Weights of a small GPT-style language model, trained from scratch on English Wikipedia.
Size: 14 layers, width 64, 2 heads of 32, MLP 256 ReLU, vocabulary 8192, 1.3M parameters.
Training: a variant of Muon for these matrices, 146M tokens.
Each number is 50 + 12 x the weight over its row's rms, rounded and kept within 0 to 99. Layers, rows and columns count from 0. The size before them is the row's rms in percent of the matrix's.

# layer 6 attention value, 64x64, rms 0.185, rows 0-63, columns 0-63
097:34 57 58 57 51 44 67 52 48 54 57 44 23 41 50 53 52 55 72 45 44 60 42 56 48 67 30 57 66 71 63 47 60 28 48 49 53 61 63 52 40 38 31 39 38 88 70 61 54 41 29 61 31 47 57 43 47 60 37 55 51 45 47 50
091:42 49 53 59 30 38 44 43 69 38 35 38 57 55 42 37 36 43 62 43 73 45 67 67 27 55 62 44 70 36 38 28 57 64 51 47 56 51 40 85 57 37 47 61 58 39 40 56 41 56 34 54 57 53 40 45 64 67 44 33 41 50 51 48
091:62 64 55 60 53 64 54 68 42 58 47 32 67 49 59 63 47 46 66 67 68 59 27 52 54 51 50 39 49 42 42 69 25 52 29 45 62 59 46 48 46 79 46 38 53 49 50 41 33 62 52 59 44 34 57 74 42 32 56 38 41 74 59 47
093:52 49 65 47 23 54 47 34 27 68 49 56 61 61 56 64 43 61 62 41 43 29 63 53 67 42 58 50 43 70 62 41 43 48 35 48 44 28 44 58 43 53 44 70 61 29 34 59 36 40 51 65 35 43 65 53 61 57 69 57 57 36 51 32
085:59 44 42 34 48 47 42 60 46 49 36 31 64 42 53 38 39 72 69 56 79 28 61 39 81 60 44 36 42 56 44 49 49 61 58 59 65 59 43 63 43 60 52 60 53 58 74 51 39 69 50 51 31 49 37 64 44 27 55 57 54 52 60 49
095:52 46 40 58 47 19 64 58 64 52 40 38 44 68 40 52 46 45 46 55 50 37 49 53 60 40 59 52 58 59 57 45 38 19 67 27 53 68 46 59 27 41 77 57 34 39 38 40 56 62 23 46 47 37 69 56 51 48 42 54 48 41 45 59
086:48 60 32 48 46 53 54 69 46 53 54 53 35 53 32 56 81 70 45 40 48 47 50 33 34 70 52 53 65 42 48 61 42 58 42 64 48 33 50 34 50 56 36 60 64 49 53 69 60 58 36 91 37 49 56 64 44 36 50 40 63 52 56 59
096:51 69 39 48 42 40 38 60 66 48 77 38 57 61 51 54 70 39 58 45 54 65 59 35 49 40 58 69 46 67 46 48 51 32 47 44 40 48 49 55 38 46 37 35 57 65 39 39 73 46 31 46 69 29 36 48 55 54 44 38 50 25 72 40
096:51 54 34 64 49 62 35 46 56 47 62 28 54 37 55 54 47 67 34 34 31 47 48 42 37 62 63 47 43 61 59 43 29 43 55 27 51 71 41 47 35 56 55 43 47 46 57 64 62 19 58 32 64 71 48 55 58 36 54 65 61 56 63 64
098:45 43 70 60 42 41 66 54 41 55 47 67 42 50 49 53 56 28 32 46 24 43 52 51 19 57 78 24 73 52 55 64 57 47 49 37 47 39 64 53 49 72 48 49 54 40 47 33 44 36 66 62 61 53 61 55 48 65 46 55 49 36 57 49
103:45 51 48 45 33 45 25 48 44 52 47 48 50 35 46 46 52 49 31 71 42 48 59 34 41 74 32 49 60 49 59 37 45 64 49 52 66 65 61 52 34 67 24 47 43 54 71 40 45 26 53 70 60 59 35 64 55 46 62 29 32 49 62 48
093:50 22 54 72 55 53 54 63 52 41 46 53 43 22 45 79 46 57 44 39 38 64 33 55 66 65 35 65 34 31 49 59 25 45 40 60 59 38 39 37 48 43 52 49 48 57 49 56 61 57 33 62 41 49 47 32 73 53 39 53 58 58 58 40
083:60 52 46 65 54 44 73 50 29 31 54 32 52 43 64 29 56 55 43 56 54 42 57 55 50 54 52 60 25 43 42 36 50 44 55 71 41 54 64 71 54 52 52 52 46 38 42 58 43 49 50 50 76 49 65 62 50 66 45 28 45 40 28 17
096:56 43 67 67 51 50 63 60 40 24 29 50 40 50 64 43 49 42 66 43 46 69 38 40 55 42 50 41 67 52 40 63 40 40 52 50 50 19 49 56 51 40 52 37 48 46 38 67 27 45 45 71 65 45 56 76 37 42 39 68 40 35 38 53
118:42 50 40 32 61 71 41 55 59 40 55 67 61 35 58 77 64 52 49 61 58 41 55 43 64 62 53 43 42 47 55 32 34 31 63 27 48 57 58 39 36 60 38 25 49 51 55 39 68 48 52 55 41 41 57 58 50 52 68 37 66 66 34 67
096:54 40 51 51 46 63 53 40 34 42 57 27 57 66 43 58 63 37 52 42 41 60 38 44 30 58 44 49 58 71 55 47 50 33 58 45 52 50 40 44 47 67 26 78 62 37 50 44 48 48 31 54 41 65 74 46 35 70 77 43 35 37 48 44
082:44 34 43 34 54 66 72 63 50 53 34 43 58 37 43 44 52 61 43 40 45 54 52 43 61 53 45 61 39 49 43 56 70 40 49 51 18 37 41 49 34 71 53 48 43 67 54 86 41 52 38 45 42 54 50 67 56 54 58 27 33 34 35 59
092:67 39 42 45 46 23 54 47 50 32 46 51 49 37 22 33 69 50 24 54 42 54 56 40 37 69 60 55 44 40 60 47 57 41 39 68 28 48 66 62 34 29 69 57 43 65 61 50 60 66 54 49 39 45 43 39 38 51 58 49 47 47 52 67
085:60 40 54 61 62 39 45 27 58 69 55 36 56 50 55 55 63 38 38 58 54 50 61 59 48 18 40 55 50 30 31 47 31 58 58 48 48 62 49 52 37 60 41 48 41 40 44 60 47 45 59 54 45 41 44 74 53 36 65 61 81 74 70 51
088:49 61 44 60 42 75 26 45 40 65 66 46 52 83 35 67 49 51 48 51 44 31 57 28 48 54 46 62 42 47 55 70 72 50 59 40 51 71 43 44 39 33 36 51 34 43 56 38 49 33 55 58 38 34 59 39 41 41 49 56 46 63 37 56
094:53 43 43 72 52 48 60 59 63 52 17 57 72 42 57 54 53 66 56 37 46 82 37 38 70 18 52 44 49 51 45 37 49 36 41 49 43 57 48 33 50 44 59 51 54 57 54 45 66 53 38 57 43 49 43 68 43 50 67 63 32 31 48 42
096:57 36 49 48 49 54 56 54 40 48 31 50 40 19 59 56 36 42 71 24 81 54 52 74 51 44 34 46 46 52 51 54 54 50 67 56 70 37 49 27 56 42 41 39 60 42 42 48 51 39 43 37 66 56 76 47 37 40 44 66 57 49 60 52
105:40 56 59 45 58 50 50 50 52 48 54 36 42 67 58 56 36 43 46 45 30 29 33 38 42 43 32 78 61 46 50 44 40 62 41 49 61 42 29 68 57 50 57 61 63 59 39 49 43 68 52 76 50 55 43 36 24 18 54 53 64 51 62 53
081:43 39 89 60 47 63 49 39 37 55 52 55 53 40 44 58 47 18 40 45 57 28 56 53 62 65 49 31 46 61 35 58 50 55 43 38 43 52 56 67 47 52 46 41 55 28 44 63 52 75 54 44 42 51 70 48 45 70 76 56 46 39 47 47
110:62 37 49 59 48 58 48 33 67 62 36 40 56 55 42 44 77 44 57 31 38 42 49 33 52 53 70 39 41 46 28 68 50 55 34 51 48 53 48 58 43 43 40 52 64 44 49 54 23 40 69 59 36 41 60 53 46 57 75 71 48 35 26 55
086:55 51 19 41 61 52 50 51 43 35 74 31 71 59 55 44 64 61 50 55 70 61 40 57 39 54 70 52 61 62 45 61 51 37 56 32 56 50 56 27 61 55 68 56 30 43 32 47 67 55 43 51 55 25 45 31 48 57 45 52 66 48 51 36
085:65 50 52 37 50 56 52 28 58 59 54 41 46 60 73 55 50 53 23 57 68 54 63 53 29 39 50 60 32 50 51 53 40 50 50 56 64 30 37 56 64 88 44 37 48 34 46 50 39 63 23 55 53 58 35 45 47 69 42 52 60 57 49 46
103:59 43 53 35 76 60 41 44 64 44 56 70 29 60 49 50 63 34 60 64 44 44 49 47 52 32 62 53 58 49 57 48 31 46 64 52 46 58 43 51 63 67 43 41 44 53 52 43 56 26 51 44 37 81 39 33 45 31 40 66 62 80 49 40
094:37 53 69 48 74 65 45 45 61 51 41 65 56 29 47 35 50 56 38 56 54 47 47 37 39 62 74 56 53 49 47 43 58 32 64 49 54 25 27 66 57 32 39 46 49 49 51 45 76 59 34 67 29 42 56 52 54 37 40 49 71 57 54 39
097:65 70 67 58 77 34 54 31 43 46 63 63 35 61 50 65 60 53 52 45 42 31 61 50 51 45 38 43 51 50 62 46 62 50 54 55 47 67 43 58 52 16 40 60 57 49 31 63 36 44 30 52 65 28 41 49 58 45 59 62 36 59 66 54
090:54 50 27 49 56 38 48 37 69 44 35 58 59 67 44 41 43 64 59 48 51 33 61 53 30 49 48 45 53 52 58 83 64 55 53 42 58 20 56 42 44 36 68 29 44 54 31 46 72 47 64 40 55 53 49 37 66 55 51 50 64 41 69 44
098:37 34 64 46 38 64 54 36 63 33 69 50 49 47 51 55 63 36 41 58 61 57 56 43 42 30 59 20 71 57 49 53 47 55 62 58 49 60 57 51 32 76 49 76 69 49 63 51 73 65 44 58 30 54 52 30 42 46 43 55 50 53 51 51
104:58 31 49 41 33 48 51 34 54 43 64 61 61 47 53 34 56 44 56 44 43 81 48 51 64 49 51 49 52 55 39 45 52 46 30 62 60 62 62 41 50 40 60 42 50 66 92 56 51 45 37 56 18 44 30 50 57 58 50 65 48 66 43 66
099:57 41 50 48 34 48 61 41 25 54 53 47 66 49 45 51 54 66 24 68 59 61 49 51 35 54 58 71 30 52 54 54 31 37 43 25 52 48 78 45 30 49 63 59 50 36 59 44 57 68 46 48 47 43 66 46 52 72 55 51 63 32 52 34
104:64 23 60 69 51 67 55 71 36 50 25 40 35 40 48 59 49 67 57 50 48 75 68 50 39 54 53 48 51 30 32 49 51 55 53 50 41 47 50 47 48 36 58 47 58 42 35 57 48 45 63 43 86 46 50 58 36 42 27 59 35 43 56 45
105:50 59 44 55 58 69 50 56 54 46 48 29 40 54 43 67 69 55 46 42 49 64 16 56 55 38 34 68 45 26 51 45 45 39 41 49 62 53 46 44 37 44 44 37 50 56 26 57 44 71 21 53 40 45 46 59 78 41 55 52 60 55 54 68
108:50 49 55 65 48 42 68 56 78 34 57 36 57 46 39 47 65 60 54 33 53 65 60 40 37 56 48 42 72 31 36 52 68 43 64 43 69 81 46 48 39 51 52 46 52 27 59 41 42 58 40 70 45 66 41 36 58 40 39 53 46 46 48 69
099:38 72 66 43 54 39 27 47 57 52 69 33 52 57 40 35 70 37 54 55 44 82 40 54 57 30 71 54 63 43 38 32 66 48 65 64 49 54 43 62 55 58 32 54 42 45 52 46 31 43 44 44 50 49 46 51 39 57 40 37 45 59 27 64
105:42 50 48 49 54 65 77 55 36 46 47 57 48 50 42 43 70 60 31 51 69 59 43 74 67 68 70 12 43 53 53 45 48 57 52 51 66 51 62 53 42 59 69 74 46 38 49 44 56 37 35 50 53 40 55 62 55 32 34 41 52 48 40 49
098:50 54 37 52 47 56 44 51 60 45 23 53 74 55 52 50 31 69 37 58 61 43 45 41 59 59 66 69 48 31 63 51 53 41 63 44 51 72 42 54 35 46 52 59 55 35 56 52 53 36 38 62 47 53 41 66 41 18 73 52 41 31 37 69
115:49 45 62 56 24 50 38 59 54 48 46 53 42 66 55 52 38 53 50 55 54 60 53 27 80 48 38 33 79 58 54 49 67 41 51 27 54 60 48 69 45 67 27 63 51 47 42 54 47 65 46 31 50 45 46 51 47 56 65 48 29 46 74 62
107:52 47 48 63 47 55 45 46 52 47 32 58 67 38 41 38 43 68 29 54 46 56 42 21 64 38 59 49 42 39 71 46 53 44 60 45 55 42 61 59 55 59 50 42 76 57 47 24 37 57 53 54 33 63 65 48 56 63 49 56 79 67 76 46
125:55 46 39 47 23 41 40 59 31 52 44 39 50 71 43 54 47 64 70 62 45 56 43 60 46 28 52 57 64 51 65 45 19 45 38 34 45 61 64 44 50 76 67 53 60 36 61 40 57 38 53 51 77 54 46 63 39 32 53 59 49 47 65 52
101:38 71 39 41 40 53 65 50 52 49 45 47 46 86 43 55 62 57 66 75 51 44 43 46 56 42 57 33 52 62 68 49 40 44 56 49 50 70 60 60 50 45 57 64 51 61 62 64 49 32 43 48 37 41 66 72 24 29 49 44 58 38 42 34
099:52 46 52 42 51 39 20 43 46 61 64 51 40 54 79 52 41 55 35 54 41 43 44 48 40 47 44 72 43 39 64 47 34 52 43 64 52 59 74 70 38 69 39 59 48 48 43 54 26 46 42 53 84 53 51 38 37 53 63 52 48 65 34 55
102:43 55 25 45 71 50 55 56 44 67 54 26 53 52 64 36 44 64 31 47 43 68 56 45 38 40 47 81 37 50 44 56 49 51 57 79 59 36 41 49 57 56 38 52 40 48 48 47 50 45 53 84 56 63 46 44 48 40 43 52 75 54 54 35
107:46 49 36 52 56 51 55 57 43 40 52 47 64 37 72 51 37 53 57 30 49 49 92 39 43 36 21 46 65 49 49 45 45 59 75 54 38 37 56 59 36 64 53 63 47 58 37 59 21 41 50 58 36 50 60 63 47 44 50 66 47 57 60 50
117:56 35 52 41 54 56 40 47 44 19 53 33 30 42 61 44 55 52 56 41 55 59 58 51 37 32 48 41 45 47 30 52 62 52 46 59 58 41 40 54 63 59 52 69 62 57 56 49 17 70 26 48 70 42 57 29 39 65 53 60 44 72 58 58
098:57 42 53 49 49 71 55 63 39 40 76 49 43 47 78 46 54 52 52 47 36 62 64 38 51 71 61 51 49 62 47 59 63 71 44 46 46 46 63 63 28 31 59 68 53 52 61 33 53 68 60 55 63 50 54 33 25 57 38 53 63 45 28 54
118:54 38 47 35 58 71 48 40 49 41 54 56 61 54 41 67 59 40 38 41 51 65 33 59 39 55 35 54 43 52 61 52 46 49 38 51 53 76 73 51 64 50 54 61 60 52 42 35 45 43 65 17 46 53 52 38 65 40 41 67 37 87 51 62
095:48 53 46 40 53 48 34 58 57 65 69 41 47 56 49 48 51 43 80 21 51 49 50 66 45 63 51 67 47 50 25 39 67 64 36 50 52 72 46 41 38 60 61 64 28 35 59 68 57 40 41 43 56 46 47 33 27 34 52 63 38 54 46 45
125:62 56 49 47 46 48 54 62 61 40 51 65 41 42 62 52 35 54 70 46 48 38 45 49 74 56 51 48 55 51 40 65 43 34 62 26 54 41 80 40 67 43 38 33 59 71 51 47 26 42 65 63 32 33 46 65 46 56 44 59 71 55 33 52
111:56 46 45 55 39 48 43 54 38 20 52 37 41 42 69 47 50 39 44 52 67 19 49 54 36 67 50 56 61 48 53 38 67 61 49 25 63 65 61 60 40 48 64 44 36 26 42 54 50 45 43 67 51 51 46 51 38 49 38 60 71 61 74 61
114:55 45 97 57 58 41 51 60 58 61 51 49 63 66 60 49 23 50 58 47 54 43 68 39 52 52 29 61 50 52 35 36 37 53 38 40 43 55 60 42 37 51 67 40 47 65 59 43 52 39 62 40 19 66 42 59 56 52 46 48 59 57 57 41
093:32 45 28 49 60 47 62 47 59 39 60 50 46 41 46 42 37 56 44 54 49 05 32 48 29 46 72 51 51 48 70 41 50 55 59 48 46 56 47 62 67 48 50 66 41 59 36 55 39 44 52 50 62 42 53 42 66 57 50 49 85 56 31 48
102:58 56 49 50 54 24 44 52 30 53 39 34 58 50 53 33 36 57 39 41 35 50 31 55 60 66 66 72 38 62 44 55 71 45 52 48 52 66 66 55 70 53 48 56 47 48 61 46 38 33 71 31 52 39 50 29 55 60 59 19 63 54 55 53
099:38 34 49 45 75 69 47 57 35 45 42 46 59 45 46 51 56 66 65 47 46 86 49 54 59 49 48 68 25 52 66 43 60 42 78 59 40 60 43 62 46 42 36 48 50 53 55 45 55 29 53 34 69 65 68 44 50 49 30 59 48 45 42 57
092:40 46 66 28 40 66 54 64 41 47 66 45 51 54 49 50 48 45 64 48 54 57 64 56 22 78 46 52 45 54 52 40 48 72 29 63 41 46 73 29 38 41 64 54 49 55 54 41 57 47 60 48 42 88 46 40 41 39 50 37 62 52 48 41
113:40 72 22 51 75 61 37 67 65 54 65 60 62 52 64 50 48 44 56 73 36 43 51 51 55 51 50 41 39 47 32 71 37 66 47 35 50 51 42 51 55 62 56 45 53 31 38 51 43 56 83 44 60 59 51 34 35 51 50 58 51 54 31 37
111:34 56 57 48 51 54 41 39 57 51 53 27 44 47 51 57 41 55 39 40 48 40 49 64 38 52 51 71 32 65 46 51 43 31 42 47 48 50 32 42 71 35 60 39 55 54 35 70 63 78 42 46 60 37 65 62 43 60 67 49 77 21 52 57
102:35 56 60 53 26 80 35 52 41 57 53 41 81 58 66 61 47 55 43 38 61 46 47 32 54 52 40 65 28 54 48 74 59 46 63 37 43 74 44 45 32 35 23 41 50 30 45 45 45 53 37 47 50 43 52 46 49 55 53 62 48 45 47 49
100:51 35 64 62 63 49 50 60 58 55 35 42 49 42 35 65 72 59 49 50 29 40 22 55 49 71 50 52 45 35 45 59 39 56 27 49 39 76 34 38 33 52 42 59 57 64 64 47 54 48 87 54 57 55 43 45 52 46 46 47 53 57 37 55
098:32 41 64 60 32 66 24 49 41 46 30 68 63 32 38 56 44 55 35 48 52 49 47 53 51 48 54 48 61 68 53 55 50 44 60 50 54 56 36 59 71 61 77 48 54 27 56 66 50 43 40 18 35 64 50 35 42 60 52 65 55 53 56 47
098:55 40 43 50 67 34 45 40 52 40 57 49 48 52 35 71 45 32 57 54 53 48 49 50 48 54 58 60 52 56 61 76 46 38 71 43 41 47 46 68 60 51 79 30 56 58 34 70 37 35 39 18 53 58 56 34 50 39 60 47 73 43 37 43